{
  "n_layer": 8,
  "attn_scale": 0.125,
  "init_std_qkv": 0.0178,
  "optimizer": "muon_variant",
  "schedule": "wsd"
}
Each number is 500 + 50 x the weight over its row's rms, rounded and kept within 0 to 999. Layers, rows and columns count from 0. Numbers have three digits each. The size before them is the row's rms in percent of the matrix's.

# up: layer 3 MLP up, 1728x640, rms 0.0846, rows 1238-1272, columns 0-127
# down: layer 3 MLP down (transposed), 1728x640, rms 0.166, rows 1238-1272, columns 0-127
# gate: layer 3 MLP gate, 1728x640, rms 0.0819, rows 1239-1273, columns 0-127
up1238 104:513461519480445510486414474446431581490467487489505529498493496399495491505488599498469505446519444468534480577476398497525450466455515524517483530479462556522416441570524513512447380459561533535589398404475472544425463540510502413434463490454455454510489530545475509485506442506410418456537560517520450490495512503573485569533502465410532494433464470476489554434494553449527448499579
down1238 104:393452424511457498465482551526503581454469559541503542529547480608479550461561441488381464445507576567504457442483481516471504517461578565502533509523429509529504492467519574510502523464535518597490471441474480498388457519462522487421496501492514448445541455472468388506405436481486467373647668472530537518419501514512508478468416478541501478413553557519427499481466513447483509435526
gate1239 100:510557476521448436548504553477465491479499468444545547497524553417519525479541503422502455520470472438409509538384553487486446473435471456520522549482522660441436501422504589489530577547491434455550496491436499436587419561511585580453411444503554477457557398518486495517478451388526540509583509507489423508537574546530556430556531465565611515531505486446472563518520553517406610526493
up1239 098:559477568429485467571476541439483489501539540419520518545569508465513451553517512555545524569434509485592478530433460508537470438485471526400494510452472502532523489448522494447495474459489465502527476569505458465515611544483528502500502457562487458550506407554495518544498507430543494633383453444543538408479520532449489530490430645456438538472479527587565518524493530605392435479476
down1239 103:537519517498437517603481435566530466554593539407398440560504457457452499560453460495472483460469530441556503577554532519488559499523546521518538445506449526424551388465475470552498420466468429519536591582546445515543562467508536527548411568492422528550512478560497507500533399463524433550497479547527515581538469568428521567438550521557551502599561575459394591506528460492573490519432
gate1240 103:485437508409544468473526486420481511641399401518555502505575449455494437542555549487423482421460517562528434533464472498468505455461486504541576524458399567567469464462559462504556513483512546561535487526567509550543502512503543570581492524434501454438435475431517540568527452504410459569469547556428574427446446479467488488515483434461517524472462365532465456505434503506480475467424
up1240 103:489485524535500548467515482456542436471532466479595363536471485470498508522542460456516581580474484509505457540443555490501467466510586490466495446557533532560450475552469593525452517454452429367558376456535508501549480538560461543543501522420469450428508500548520509478545506513475527558493547550521421483450420504555476402532525375568464520472471506501505526544467461490463415489412
down1240 105:520576483489492521482515544543518445538445409463512513555466451534450430550537545459485670445466473473543523578438562434478558481593476548528554352507589543541477527416456472485489492565478639444549506447473482477457418553555429489534467488472484517471578545487486517548456559444492514497529507503469473523425476421449584519532412447539478488543460594535493465528534527543537415512503
gate1241 101:544589502509551556536467580478459536502517546546519538598419449528482514566501402378489595467495460596447515461455563454576488560411417407546400434439503570502473514502531466525416515510514468489512518449578536467568480471455486535443527498490560435561507554485459479505442477451477596466450483428501482509527460467564462550585486467483511461476508525515493452555566441538578627545522
up1241 095:506421408485437511512405525494558440519483567522465558443512545511439485496487430528441491489500545519466502566418543513485394524464590498529469496493499480490505496543516489462580476509418568459515420520535551579481468481590498496412532512517492605525477499540491505484550561489569492460514436460552517450461503503497408508573544516513485591526451585480586584449450449479506551494539
down1241 093:480457549508477420439510527531573563513414451456400502468474506520455412461502503476471458494565572357436565472511539475481474559521506460469472486507397422532516431453566576522553493455500483515539513542501416483501480438518490448507552523470467494559378442483481455420429434418445519485481520520457505503471488493529583450567519546590511486492478486526510465525523474503518403435499
gate1242 103:547498438521550521448502441523464545626483485482547445543419530590586591496453618457437523522501435469493523527535512435491556507450548527494509569545434539471542484444553467481585528519457457469482505469473551464590477444564524484501500543458469588505479440566527468468515553411442571551537512460404481546497421436474543462607506567456422385463529543489499530526490409406607520598504
up1242 102:475540462613556516456497568509451542510520475410459575513414548364603482601544513475471541524526575543474467499474432448538569507526485490506499545454498541430451464505540484581469421514504481515513492477590421513499453509543552490463442543494531515527434510546447471483412380524467516504470514474408574484543429546484424490516528457513454486464601486535526503428479535524481515521434
down1242 104:587411548462490510500510531519496428542492459400449542517509511479596487463419547494425506445456490492389526463446496491484504459490443516531508443471467530451543499558548440565459480558440429573416489517548554525482464452473706555622470504467475545502489510584623517512515429582457585430531489591482425463514531506460412495506520548466464540629517545461522486439544491526506460462481
gate1243 097:482552484527578552598477444477459440553536445498461467528496455434507438425473528474551445490524609511434489475434488532497470433487506544527523443497467453499502608482490499495445570575551412530540513402460472549533460476581470528402482475550541534544461476483552521455571543422364498556516456527371475510532528486480546448413508447509491582570530505477509453588541491475456536540451
up1243 099:472563502504455449440542473417522391501452549555523520566467452495431548516426470457533510449484418497505544545480502436563370473534532542463429436504514525430471463511402547510453451481474514513561517589574437516409509368500555542486483456398451512545578520487518416391513476473569437505516475497538521412383461470593475490451498574516524456474549497578490490532495485467438462520499
down1243 098:453522437508583428400603405497521572454464507540483433581519506425555589464498442492455495585522527433512559483472494492497454496469422524559565467447537503553485426523508446476579499526548602447512544498520493522572525422587527488520500532464421553440559565462460537562544539509567523538563564481522548487520470549449542625568472548416492492421484496540529535487501414496574533509486
gate1244 101:605526520432616515442474551516502517558520402552441501639475511511471384467519435497482468487507457484555475505473522443477516440460527396527432563444552493446564381491487439492440574462553524360466406460438538538458436498505580404463499509532493489511483396445451500524497409546528467506533466526482519566477487572465496482472423423487364564606513563602543395411483436447511521473442
up1244 097:547546575485541508458388454519538456440481515478503491417478524485445507460496487515476489524411515427503513474476502358510503490487426542470600499452415484484501437400433402582451492465500491463589517529417445480498467467469496517539501537469580551584447489497415635551519508554492484464543558477504555395579508581492433550488546455459498467478495579468449506575441545466461449524561
down1244 100:578501467515497505491435513508484459572535610471546529456524484535469491520513408534511411491486475478461558508545522464591500441485579474557451504531550494550398478390500498362540556482549501441600457487463498534527564593525454524473453528522568562596490507544488519491503535592500365422557524401560567510446572361503553409501491522507506511539494485493507490488435457520452428488524
gate1245 103:520541504521572542447514498550493527475512367478424574536509501483585514460537532492542459610492474509458467602537515497399457503518522465444492439545452463435497502455497528453392363496505493436486492572494610446583464478474430508487482478545519503535500482527473605480460463485479490481464519551480511488486516454574582412496449387556509535419410507463486609456491549499468558481500
up1245 101:557459417444469549538604549584530482558544552558473530467489482501484550559538419522507524449455540544408507505529451548559535527508417468459461565573410548465493512670594463530459512518449519515497505403506449513491515558531524568527485545479488512513504508543421432474453506463513506479482579433465575505501454587518365465579406505550506549491488533508522478481498423535459447498464
down1245 105:497543412500434546473531550382539486457482482469550489516476474478454518495530531475528533529472511621564487514548436450537533595508504493447533489437398585498559460396519434439456451458489397461611604487615543557496511470510555542463539453480428396378460435463425425438577494407430514493573593551519556409449451442390440472493521525543541505489525492567517412536565445477498481454576
gate1246 101:405598541445473477529523522522435515570603445506500563446457527490470574534487404508516529505537621503425440509493436423534435493501498451447471581539550523548506516537451495546498490463445387400450537555537471494514521518420502529552433423465377503513476536438482438524584471561540555550404514595419511415461371467469526462465522474560571530539387441497525538527474428514462472514553
up1246 099:461560517535478556473475584559435612411496447459505549595510522501582463530500569559546427548461589486473523485564533551475385556458505522546501420493540383438518462438417524586419580524617478558453487411484505488508502492486561415525442505519535591499495507575431522486377438546496596528557469516463594451535568489521480429501530546491466452593390473461549558420578487463485515471457
down1246 101:518467475523462531497468543441526507520461457519469536613534468486409485545512440552579489549435536406441421402474568464484554521468526512521556539457537460481555496482491484546546666454456501484596482559460567524521549431487476501517477510524459466459434511517491556540494496539450491538517464587386575494406451557470489530463441509451481526555555511405537571471550502443448498461461
gate1247 104:547453442579534473431416500544520515514399456534474548562505563518579463519513445612508547506488478521541517417474468509584527470464513478542510479523498445463509451496504437534503469393492481548485452482544488531403508472452535533434574504468510563377505470574476527544474518507511495510505472452555542430504443477517470416497491462446414430475456565488504502451537451471512506527398
up1247 105:477463480491435438540487491376473522468438539484468542560558502477491526516459526499560503515554441525529428579363523548485444523436520482439488443501550505413502487496549509524425518475458440449566447522556490565431558515465543451486482601492556494381586451536549439432475380508515497483488557514504552544435508517490473555528531462491468441542480466475557601445552434472560461461522
down1247 102:394447469422485418493446464434474501475538528520535458425469459508471527500482497515539492562552509566399431504564489517437459470485559483532510512423523440521450541562522510479436499490474561579501539546592396591450533370495475464482508522457513497559473466523511442496474556512535544400474523393500569565439385521562465509478484470538463442542522452423636459525452551541500480505434
gate1248 097:444493479460531455539537475542496496442510443472470513451474445553501563531394498442575475541443467418437429472499522501582462534515498435420367480481580482565589527436508489518469480577525531442473511430506571527475462511546410490455524568495553486542542560439461583459518400575502567553562417519473439611473519499522519523524535441563436513594530561565488487460459482463463551453513
up1248 098:510448494499482544448519489565551537452542492463496415434517459437468494452456516534533541499502367475523493522407480485506484477485502434432433537535498473481474396482505523508526500514504549471499529514505508495464503472534380416487465570565505532445457516491517503506415490456552520538423453444477436461459453491563473511472473543509505435535502526477445475538467469509529615462586
down1248 102:501533511424452533494434519571504507512586474477560445515426533521467423433428480513488526511457356571490478480355517496534524501461446449519507603472515478489450531446434552491520461489469511487514516533488517499490478510560504455511503533500518535606493569445492437450538597431597529515521439499521423486606524447507494483472450514528488456531523559595455527515397516536535592460444
gate1249 097:491622562446470503507507422589492513432508496554579492514446567535519550514343502452535470480444446453490467532499510466536481470477461436474557515505525573454472583450573509449454526581465485549454533554535525594498423534458416458561519551398515425519551493408536462503454584497506467511522446459362440532424559514468458486417454470403500565576555531469417508569517496536439574535615
up1249 099:553466440515447502486503576510491435398475533541474511498543521411462443411519598510521484463506448469539468474456519495407591456516496522603471500523542570540545459495459569466547491548456460481597409483482440417443466419435559483482473464537484520557591499573457420624511511525453519496513482411509590532502437535484465488478494402648526512443534504520463427442556468540500517471463
down1249 100:541429528482516531453558441466474413427498481480533464400391526449539531514481535544510588594543560486518530599510510484456553530459455490471429512543443439466541464467487517510477512430500416550463423528550523515548440494441505542449505531468542542558451507538397542431456461553443436542423543578516554494491489422580474496535545452460540527433494458455556519518526501423483575487448
gate1250 101:516474515435515550425577463515491474589523455495492543509505577475553368451508451454489504579410546500541475368438406509629476599506427567423556506463479542478486668507542538520479498470529567480509486493520603544437449485493479463440511492530542511576553434483480470475487462464492503498534464504472412476531483431468500447589530480414521466501519476486518563489380465506552487575537
up1250 102:540518493537388477440430607394431427517458482479536550515540401504456578468502588496546570475499494477495459520485496451574548531493509436470460451501523494567584576477559415660448536458632524436500475486518412486581474532455500488509479444480554499453496569445663570426556581500486491473489506475473443519482495593560535506528547415463413564553519435565534462494485482444477488467487
down1250 102:450487459445537506528381507501480383629506580486471523530469502516484518536505500495436502503565568538473525591434427485635467538497528470497550534515500543508502519602544439478529523511472560523382454506503464474549497517493478440573488402565495477570513483466435446483557470580519461508551425471492470369488528555443423460485561587489414557488533553484464454550491481488456545505512
gate1251 099:556552477549435484460482469608469515555499461528455475456433430509496468547560500526461516422483465475412550522498481456527506445556473511450460512430513429460558437524460477516501528412535541435487511532468425433473539463537585439403433547509612485564457433535391469471479471418548361444415546479507515494503557516515519515541485479503593505447485521486475529615579501581516545544527
up1251 098:460431605464545492541524487474494467473455477521575452561519498484467500473561488517594496538498529479585504458534494512597568461474533444472445476509491533490466488616442467510475580518505523499516427477431577534482494546507436555469560462489454510456479501470501609488553606508384460386572477509395434509462596507501444471464547494478437446579566505524581496460423470541431509512603
down1251 092:479458527506508469494468515473525446451520467490493462541566510454488415479457515505524470553464561614528458511528534467496461478450473495585540563501543506450404455371596493513466596518426508502497529430502496565482452535454494508478550517457477571563578438385502512481530526502465563476575522570539478528505384451434460544397439590468483560480603635504441532425435533546490509485397
gate1252 100:439417480488410518512458505519469523442466434517492525534476472505451459484527571614578482464532445446573369515515565427510529526576531479416610470545418432497479588474494444464493532550494470534423387513518471484488524395474510422465522503515550579452502421447474540515541582530492497428388461418473469520532471498447497580474375589509458467614447495491547570558521488540559521534498
up1252 099:501477622510518591455525516397443522557520605437496494505453482451517515513542503439446483534553506479436554514415522464464569495489601508561418461479630594391484474492412503560583518501486527504487594418442520508518530547487482480459510500428535534549459500567493485466493443519494481444565531548479553479538421444483535398493565461522563565461541481534383485521461558468390558512526
down1252 102:520548547410509548437560565509468605506492503528464490522559514475475555539521560469547525539563552569458534468550491607594458411506526488434489540453427466509485468448544602479583525529461503464487430559526483609546479452569419493467522558451537408529431442573514452485472569561436441509570500479476578486497488557510556420571512487560520540518523576483406425553547454466479489518477
gate1253 095:477456510544554552479498458424524434465459459497515522501478504481512481421469530413539485509566528478588456453447597634526539491530552560561545497429561537467546542565472495372492466488474529452404502528500446537450501490632606493656544499474486484419618465447505406543500518454484399447478563397423407600487530445484538458541502478516567473535566505460598457437514397508473395517482
up1253 095:486588499464440450501427578553479533574484442536501428533480603506453519634591478479474443486567466527528534418552484465494486506568520484470539531501538461516519511540514486484466460480443559546450492477646464379374512513491509568477499447533551514463467522470485489546465539475553446578406439493533552439537466495505500548516516441523521488444544597544579545455526475495410584500507
down1253 091:515461466518472467493423556501452488538515488529586428502583519459499516546551429497479419516527492584494450421466425442489552421533393518468510561579545487484495455581524541596500479507528512504437524465489550450492490467486503387493505474525517480409372504473502437455438483499447437496544463491461559525465445532436469538487536630519576557508531535511512518560447414436417478521444
gate1254 094:447482578510405549505525533515553537454523474496520399409451501513468457554510449609531478444483516491493477461519500505504521472585486495481515530499523454438519468563477451431399513494532466439464440550561469503521671460462531449485499594549462471528495510424493557526488520470480357579463519531525522467469400486528608514475512446463409529489436454526546473559519438474444490498455
up1254 092:520447430473434447505512414547518464512557526487454486472656557496522397478487543424534484531431543502468381517603387451489424539572508435467581504507520524463491457457509479489445391534514561501415477564535459518436495597542477460540496468494585456452480547507602444588463566442470545447526538483542580538476506558492458500576495528488456465542528542470636451472494560496538533551436
down1254 097:482341450614623528477529496569592464469568502503540426644537599482576576494603614538549474459521534504454504497525632502322499527475485478505482526551440506525451530511523502448441430475518465452512469498511452482504539519446508549516515462535515400521452523567488433440498615547566437442559497489488551537582606462524497526551442533549440507531460568431513536514429473432452450520539
gate1255 105:518422525557436484503500444487453537466556498553446524509437441414532453448458468430552507526453498440576497517451538464490497499368498457479512573425470516591473542545462475437611487482452512504490545449444565527466428481499506433460517549572480545506468495452430550475586459598565382559492533564546537497527524488483464531525462427517472536472518512461611497540479547442566525543546
up1255 104:543559470509467467440435557542533452547529487457518492574542506569475426482479500593420508571501401449520490433503507493468534461515467500369466529496489519514461534480619538489544466497528596542540470518593521465531542530531509473452418562612588455506541578506418373558407531447491504534461420634393380504511495439424473526493505502554459599515509503625479569477562502435428453430475
down1255 102:435529537506484432614483514446618534602479484604506550545525473450460467491457440538503466427513462513468453498479594514501440450492559444476549524441527615450593526519426482430462492530524579527518563647598498413456511519489476519561568526514461565447477557560492544453472463522604415482600367521428478534479464552517521523461536534580522584541537547551465500415574512420472461478489
gate1256 105:487524504451553549484507495478497480510460529463526551495492615526464440571524393576523521611484447465471519459514482473438492557482556502488538474510459534487536401547472385457461448465591594489529505504443476440403611488569655515592559493509470559340522498545448462450533485392590477562529477468552567498498576489496476481596512513438477555547480517546397582502441460482640537477530
up1256 098:460568509457540426440460512545545567403574464618555593521527478525551521546459499499435447454462525555444535514571473460562471450534443524516399423444495482528437562553530443543516531476523391437438478476462566509446553445521513513505539533513505509540456556458545493495437432533472548428578482416490513534474457478491534520493533503498518490474530647479457462470435543471574467508517
down1256 105:436476559534524427490511363471508481464458554553516523571554500512487557542445612573466485480490549493401544459448522515480484541562515569547483587585548427462490576512476513587457601508515498506453471453505480496431498520538544573548535489529635553510540377431517557480557409517407573475544582549552441377543430449526585410440532534447573576488554529501562495497442393562538552438506
gate1257 105:483597544515476476570398431550472525503534449450489626544502453518547541575533462563521491569454479559543507397482547527489564488487430457504476398472543485480535494420445554422521508517468504552443457538513542454500434566454467547480488512498507527415503510516463443527545507505499509529337593516474575489532446523478428527452495557536491493579427481499559610442497499501606543524499
up1257 105:452435444572412590551536618490518577518527560507398483509519528548484584496545427507458432483451566504510474475466415459484364543545528529461526563507451559568525462470564517582493520508470486469480529476503538542524504500371476442505402531556539505531433487571510529503632456498598634532551532413519505494503551467503563489533433400398460549476516517492543503356505540501527496505548
down1257 105:512373579566504481379492495602500472453467439527453531486562449550515515472491491540511576492478496495459491509510462516546510484490578567545502578513489397520447514464497477470439544500470463525508502508482506444546504567424523518485473476543558501497458540514442560536490456553507513569562568480461443458473538600592579513528458474618468450484491555471508440515431530460554537592433
gate1258 102:512397487411506494472508426572517552514542453587553521529489529481514427506490537491508515521471510491506570487534518520424535509367505641520575559553480541441523581503524531522427489578492452461423442429450456522442564475505484457601537459440476523502541411535507531455480460489465499626510430527457523496404452560498524468565328508436523507468425455527462404444479499523477547522436
up1258 099:385440439447509464498492524590401416495417553476492506465437526454453546454440531465558502534447470490579518498534481497594520607523400503472450485571553450492446472535485467558471543519521543441499569511511534551382469486521501583619493485487457392471548606423540475508493530587500516457551490568493428428465455495475558524546486442466482460507554432491429528430622418616453448451451
down1258 100:372510464518579476514527545463509464513437446500437461508490495508539491572547451448491486525418467512532489498502460459495532486461455465527518445361587504515531544549553420522521449413510513398547502541479488323518481477507490531456528524536529444522528529394540438466470406373522549548477497526511534515497522496408513556469552557558476549579571470461441489531602520485413487500612
gate1259 104:499505540455502492452515538494586450537489408453418507507510529498398535514488464465459518497517468441506482509457496465476500490492535425453431416488533474510506533444545558456518462467490493422543505536540426524533521518547564511523459569408572406378482429584497539470536564581540544479479550531555481471501500468421495493502587480415513538467573471519609456490569447547470494504504
up1259 103:520505442539551470526504569503550511498458598544505469492422449487519528504531501428602481544420524571564562561523487628492476550428507587549533540608501509585428499472492434454441593534436569536569426462412386484542450508498397467420557438469476554556457483450525527371475491532411536498545508441587399485451449487485496479536430400551428384492452482445522588549509449531449481508548
down1259 105:395576575550614449579567448491508464475575527560512511397518499471513447430554436476544546502506493484544460612612529491501446542550501473486518456587530513578465488446558528487459507626461468541536511506457553456490517425561437650502520448496482598624463443462471366471455542549429481513489496463513491473377534484502512550501474503617426417535509557425432466541536521520469542507501
gate1260 105:567448497450395547568523466474470551454547342582505533361460503488547519583449425503484564471506512465467549468426534546485497546455445547461527533529514503524497508506463524566475571579436341522470477576493574546492417528504509480508524476509464547538496501527486471478481505535590408538516425553427553510505389535549591484387479484491420481565416491436485438445442492497534515472538
up1260 104:492457525470517546575460365487497561465579409409468519512479500488607400462479476504499501526494529453499443471461487444479517470494445572414440559451541548496467524552480524564452481588485431629492427566502466592530509576522495488461511532472541465543536401610572468534443466502576499489515466594570515616445469515536569465434547512519527454449487510507518532390537488475496471557575
down1260 102:509452552575428594491499496557452497443542495471543452481456515362402495442431556535545552501427547502346517483508474512483547457440451507490549525476468574525426501491515508392458430533508384501489461594484604558510434491475540457485437586477562603427429617494440546462435534465512555408473430516531501481576377423613571437533580566529512490437401455426529491464476507349566517499450
gate1261 101:495600502436556523473537537501520582554433528522459507498493485407498480635530575490463520519495471462539527450477468358556491458537401495455470431566371419467530535464463443532466529459567525514545495512492441524472481499479571546490471557496512471542463510500607521464540490531428473532488463472513437643552554500520512577516493537422480469414468527450519514562440507428502583477500
up1261 102:484478512543513560466462531553475584472525524491523454520461509475383500462520475441488503510460426544426507456460428425441512470449493535533471497469493586562462521553474537518437469476500528533446520479535522487520426557496474480502442479476521451448540547537445435504452458399483586548444477492393601546550553478453601503529395490562490549495540437465468440526428470484402552461536
down1261 098:640486569387598525507504603560557554517509536450499451530543389531425449425466471512545455493544443540440491545533544448476473530520453478466515458406487571483465397492406457540405433424536444529530500436503592597368506491537419478545522483529529418457482506460595586474581479454485517585413461605420582529583535460495579410561495522539474468553574444552516480486486442572527474495516
gate1262 095:473563529489548452520532498631433504449391518453462627491511462528503505429518519560523417454452454522521441503572488577541514459502494439517495516502472424469517506467478480511537530542546618534426460523460514425518546524526503516455629529483405498507466427432618519553615468576530500482614467437498565488553465481634562454432415403505539499394584562409537533531453465409571444486540
up1262 095:480495454532514405502385444554380494469458550498443476486487518558476579444511439545586575486491454466576483456526441546514490408462422418446489461421500553576553453490487501419454549535455475538537491557503541415517434473585389487489561568400448461516581460519507564500506539469510456446588522566500453463569456493611454462516495450460533516458556521353535556583527453547543497500502
down1262 101:531566572553577491519479525461503520578480461452562580556466583525631522483500574444570501510468527437479567431548430421491536456483536512508610446466517462474511490518469579480546549431442545473502580508546491502373526510488498541518541521439492473483550562505479375487494543553537435498589454535491562453524475559549524442492451518387536507551540466489569463490490401448459469550532
gate1263 102:534514479536446445527564524506590574459485466479511532503507456510469529551511474559518585605434459565615497501523485565518566513454487428532468551491426607502502561422510520491568450552513404581570457528428512498498552582464502411464536544460470499526465463522599465563519594566534529498445483445444484498500570495602511591529519440537415486475527544481519486557459547534464567586454
up1263 101:556477476435459390541442483525477477496501421602460541499508523493452503493508431479526503403459449573487491555490410507497456512444383512560346522487482477458471515431525452473513550491546532552514477629482545498456544457608544555455464514457465489454543372526551533435507582495513484518486495560464465461464603405479509532556517447507441541601496522439513487541409510442496542607593
down1263 094:514450491524515491489523489462479504525398455468376541585541393435490489470481450539432471450463510539486476542423488496545552482464495546491557551484476480597508495534539489521434571465502484583496597603490456531415468558517521522557466489462533448558516509487498510564550560466537470441487492459513528663467446375467482517489524524482475469528595484503546472539499523524594550397479
gate1264 101:550549491510488553457487428491577563542576440432488480499566521470477511500466512574529509562534462484445470442459527459527548490539540443509507414498536447440583513405617536375436452495481513507493475517472559535529476510561488501486540503443510433438579507404553530488476560508542563434466515460471505520545467487529452466475514482527483404567488492537490576486426511488496521567530
up1264 098:559468510475476377557487559482530551487475533458507504465521454553496469535535533413462531407422427484419490460558454472556522439453484473515530444541575558503497475540530394558501540506576496420485513531496533451497573485530531518514421544430563617555549622486437465478518478536531579496528436522491430429410464466517513568446533446484516518464428477532524494534591510628483524468460
down1264 097:479521465513467489564465484523515440509529502387593459408549548560463587539409480486496493474476394487546465463527481454508475448474516427486423498451542522515506522510560473430403529510646532423464445500473482502478460521367431557506443579529408454531467513453474511541480587444512390560535496577575464473527507524534495521494557456552421539457484503479499453451535503555567508434472
gate1265 097:557425451470519538491513470528541550509415561593427437524497537522571501560487449510444464559536529540527487462511457522434419505547549460513545564521412384521548488472487467465452427562583471435522555586489485520563440526454441503479493463537476475486510506462452512534544470506457485529547484496503523543494527493458471440502508567456623478496550486471535581448441510434532560514482
up1265 099:582459484550520530527480488433495554487549553500499491559464535547543531555339456529491533532476445527461488476527476519527460511565485448494478460495453445550523488496529519563398456544450568483520577521504544517522483583448498477546559480568489512610516539576448481470467514501508444491578478492542510496408516533556523471518547521495465535578496561478584522531492459510489462473537
down1265 100:593478552479501564554482492519458443381565492508507500405464532422572468435484454555422581477546514492518461476509519447555500510534540472517509501531528534479533527540476536507401503510487487442446469470541419550598498647504450490515511423529512547458506423442471542525424469500446502468418500435456433508491549549515556516533537514523494509522454497462502524531488532474508466536573
gate1266 098:460490533497486568465510535536453464586518540455525449475477436500490469481469564544519569596437516581523491482564598497486467464553586549495562489512468552502481454441541460429364461582639486474477612487470528554540507490543426481556513438616493515541584519532471531451577486578496470542445489527477446485500559451454515472521541433458614440472440461489406475466530540480453461351502
up1266 101:441489394499517446510394490520509464396547496565540380646479533484476584558527500555508531484516502478473501511473491546505552467503555476533476517539480486472440554538503488504481497560455531536545451416484461458520522576463514503519541522549408484533489444384500478476525601523499507482568490506570516492496548476518516501574463546535492502404485502580504532498510552542402514514507
down1266 100:460530405470489502472488604460511523491546565501349537462510448474493531539489564533518503553562425527431395492482606450450504517453512510460537392402464494465473575524577522463495423429472520513486547473481467459420572567449486554514498451552430490570568533486495533442392551499626494515557602520500471480551399487518436580483476571503569441575492384513564479471480553470548487493406
gate1267 099:435440513487521477573412556532535444529487471587480493444518471439463454418558512599501455512440538490488419540568525521546444491517424597496508496505489498484459395489434475463501515431526483491582448597500427636522432504560528431561516536470494544455468496441495492525615442522433428529505500483538504454514523441389437502414546434496437547481461440570504448496445510526474441489503
up1267 100:517464495534522423483582468513455528508521492554509496497537480544522406459459409431526513519507354454476439496519500476530556507418550490503543478396492555420513486488640431427478444496408531427497595464561526443507555498448527490485484537569464475586569496570604521514459558549462491541458502523520544426341501484520632362463523576529479541479515468459559557559509540479559468544493
down1267 101:540460519482556569610450439496517479501464548487394524535536446536517421584493529470503390425541463499478548475560423483501489455359472421484578552549488487467476537554475666538517402480524506537475480503502487529444447484502526466526482454526469404490509506478511611486531519546499462558540460575498469466471507498487527437540488459523392493539497564443411500447446530495517494496462
gate1268 096:520504497478494476402504506419461503527505504565495487406485512592497443541435436460436523485535507465517553503438482516460489560437529520416539570528496513556546490387486463522500417550454330510455477451438428439421536495471525578479554518555506436456448504410526515488489451495493479537484423426447508444572481523480523455529450416465502494562437503397539474497531487547439431511519
up1268 094:537481447474601463425525426529497470503552447570530575520580395431573543518563530470501574503539487626451400500478496579424512487489493587409541556456485540559522545540448532514493531541542505431488530483591474481511502460562449491502517449463542476475550503515535407556520634516479506554479491510510459498535581509550525438455524453559495476508498496508492395461495542570487482506567
down1268 098:532649542513574452545478490490527486483548521537447490587467500520544551558423515504497487512397559436537433574533552608464488542479490470559469504421416512551549527584512503610365560488494430513473521480484564473455554486599436499528530462445563529397436584498399511538505461455468564560481540460471573505550477518529667555501501454443546412558492514449475499465418419447484425437526
gate1269 099:496416564531419505567450427474574565428511508459513561538567474437496453561550551453562580476529513489510462494501494447533493423551559521542471541512470439519572471562570567457482555415590514459554437541436539477537500472552540481459518556448564522384454544572500544497410435540521367484519571459520541502551509526515526536496451474513529504541521442554383533385440536510485475535410
up1269 099:535464516438585487544476568511476470498591479495551505426502487471516461533513496431533482515327549526530437547413615573484539511468499512454497488448570565456554527481558498497496409551461589447433518523502453526533425591469478555491486439574448563552417444440448537454510428461471527525430541498447512562476450479512474532475596445542566506489490588497569417513481510425537441476580
down1269 093:488528577370538569425502461567499520526577414566567649476491620436583460562539534447506510503427539488565523504524543547488449430533584532416506513547504508620520528571444445545490506474466574399468504434473469507439483535566456460518582479537454426505466510538518492474522512500492563556501435501513434548484606497471393530549478531476531472537521338438566476442542459514454530551491
gate1270 099:569547469487450538522512405486517448545468608593509458482515494571511431540485528449513525567527521429507546581557417387512571494580469606499496403499501498569488482416589542461442535503549516439397536514452494496569552507530494478554553501445522530518517436470507574514559527471521451522555547378449538537434505452402548486524554467526459480561436500495534521509482541348507465546528
up1270 098:612485481367521424508520451538429450491454476433561519484453426519517392568513564476464513476438499473525447523493429477516437548584598475482530466471537495543473508459440458518469532532549357487461520541515486518439616540570406558515485506563532449571444486376516428486503462511529469572492468476409546566430495472487527384545455500486510556455437508482479416489583495406494492515556
down1270 095:526420407518449459490520471438468520567490527470542466493445575627572556403369515492472538493544527454592521455531521547506555416475502502462565518418522458459454489434545408479535522474520348520561476489529517349515487478476470453533488565443502522447468436435498505511502475502504535440404549526472471472434559441444438524533503514403471531558550475577494527524604494491502476483461
gate1271 096:488534503484508476574453385595541528495509581462530500445498552507537486590552555471566472580506509569486534541532443446536497434483542445510495555517460517432540529495512502468500401540508569475487547407483513481545507522450593487537598415519543400464534419545532479505546519524485471454562537421410510489422484567457489474413497425574499498410518549466496431475451509503578544420483
up1271 097:475577636520518510468439555497530465505524510494437461532525468480517420516360502568472486514445449556526542533504438466410501402431505448510516510547529524516443433533497503432503476461426583482518592542536626382589507554441486501567496510457618538459478468452546510506531492357482479514587436464475521515536529534506463557558510543567524601529554503566474503533550512463570511444507
down1271 098:477470523627537546459460617460640524532475549444614499509571481472486468494438410602474435525444551492439522484508542530531486490450490446501509445576560453551586525585424503451532428451490567498526393558514490507505577548468537517458599551577489542479423556523563490526582486509490418552482495544488529597500418521580536487515418498379548602464535532533560536461502537451484493538444
gate1272 105:537599463391508507491506461434493502527497491536512520393548498487578496439391494482408596477625482469488607470437532539535482481535523551469441430469473495491541431442474469511607476408510526490460486553391503550404546399535530515526503496496463512426497551497428509541477487543494519455575524607565579564463543580544441432503473557596428463486440584469580470497477588433471549462503
up1272 105:501436536476540578592489495408559485481504494521532448450589579477582486512563494500468560515503486537378425534524489533394467516463471514537536477425517595569497509585534502512504453440497511577474508458533539524467443560475456465461478472494468444528531495577488422440447469502475453414468574416439507432395520535490526481463440448584410633576486391471482521536587460522558477524491
down1272 106:623490425500510442479524425504566523543470495450542471509504532509584583550512479443508525506458444635580474487583511395464348479481548516516524459551588469491503470468608542590430534485587478442485556570555425464525513423535441527539464602467547537596511487546556501502598468489513479437593529469481547563509435595508506414452554546442465457433468491498505482529570507456414533563513
gate1273 102:414531478583505492555491531445505670543547398473466551566525518480498556563463436378356587508433516497552517426479484551493443508440462523352473488562441482532456471553496478427449487452484398490479502562438566607481524499548519585489474567614452530516394394438497537483413511525523347547514486418451533440577457469418576456536346498403536500497481517474432465442502510530479552543444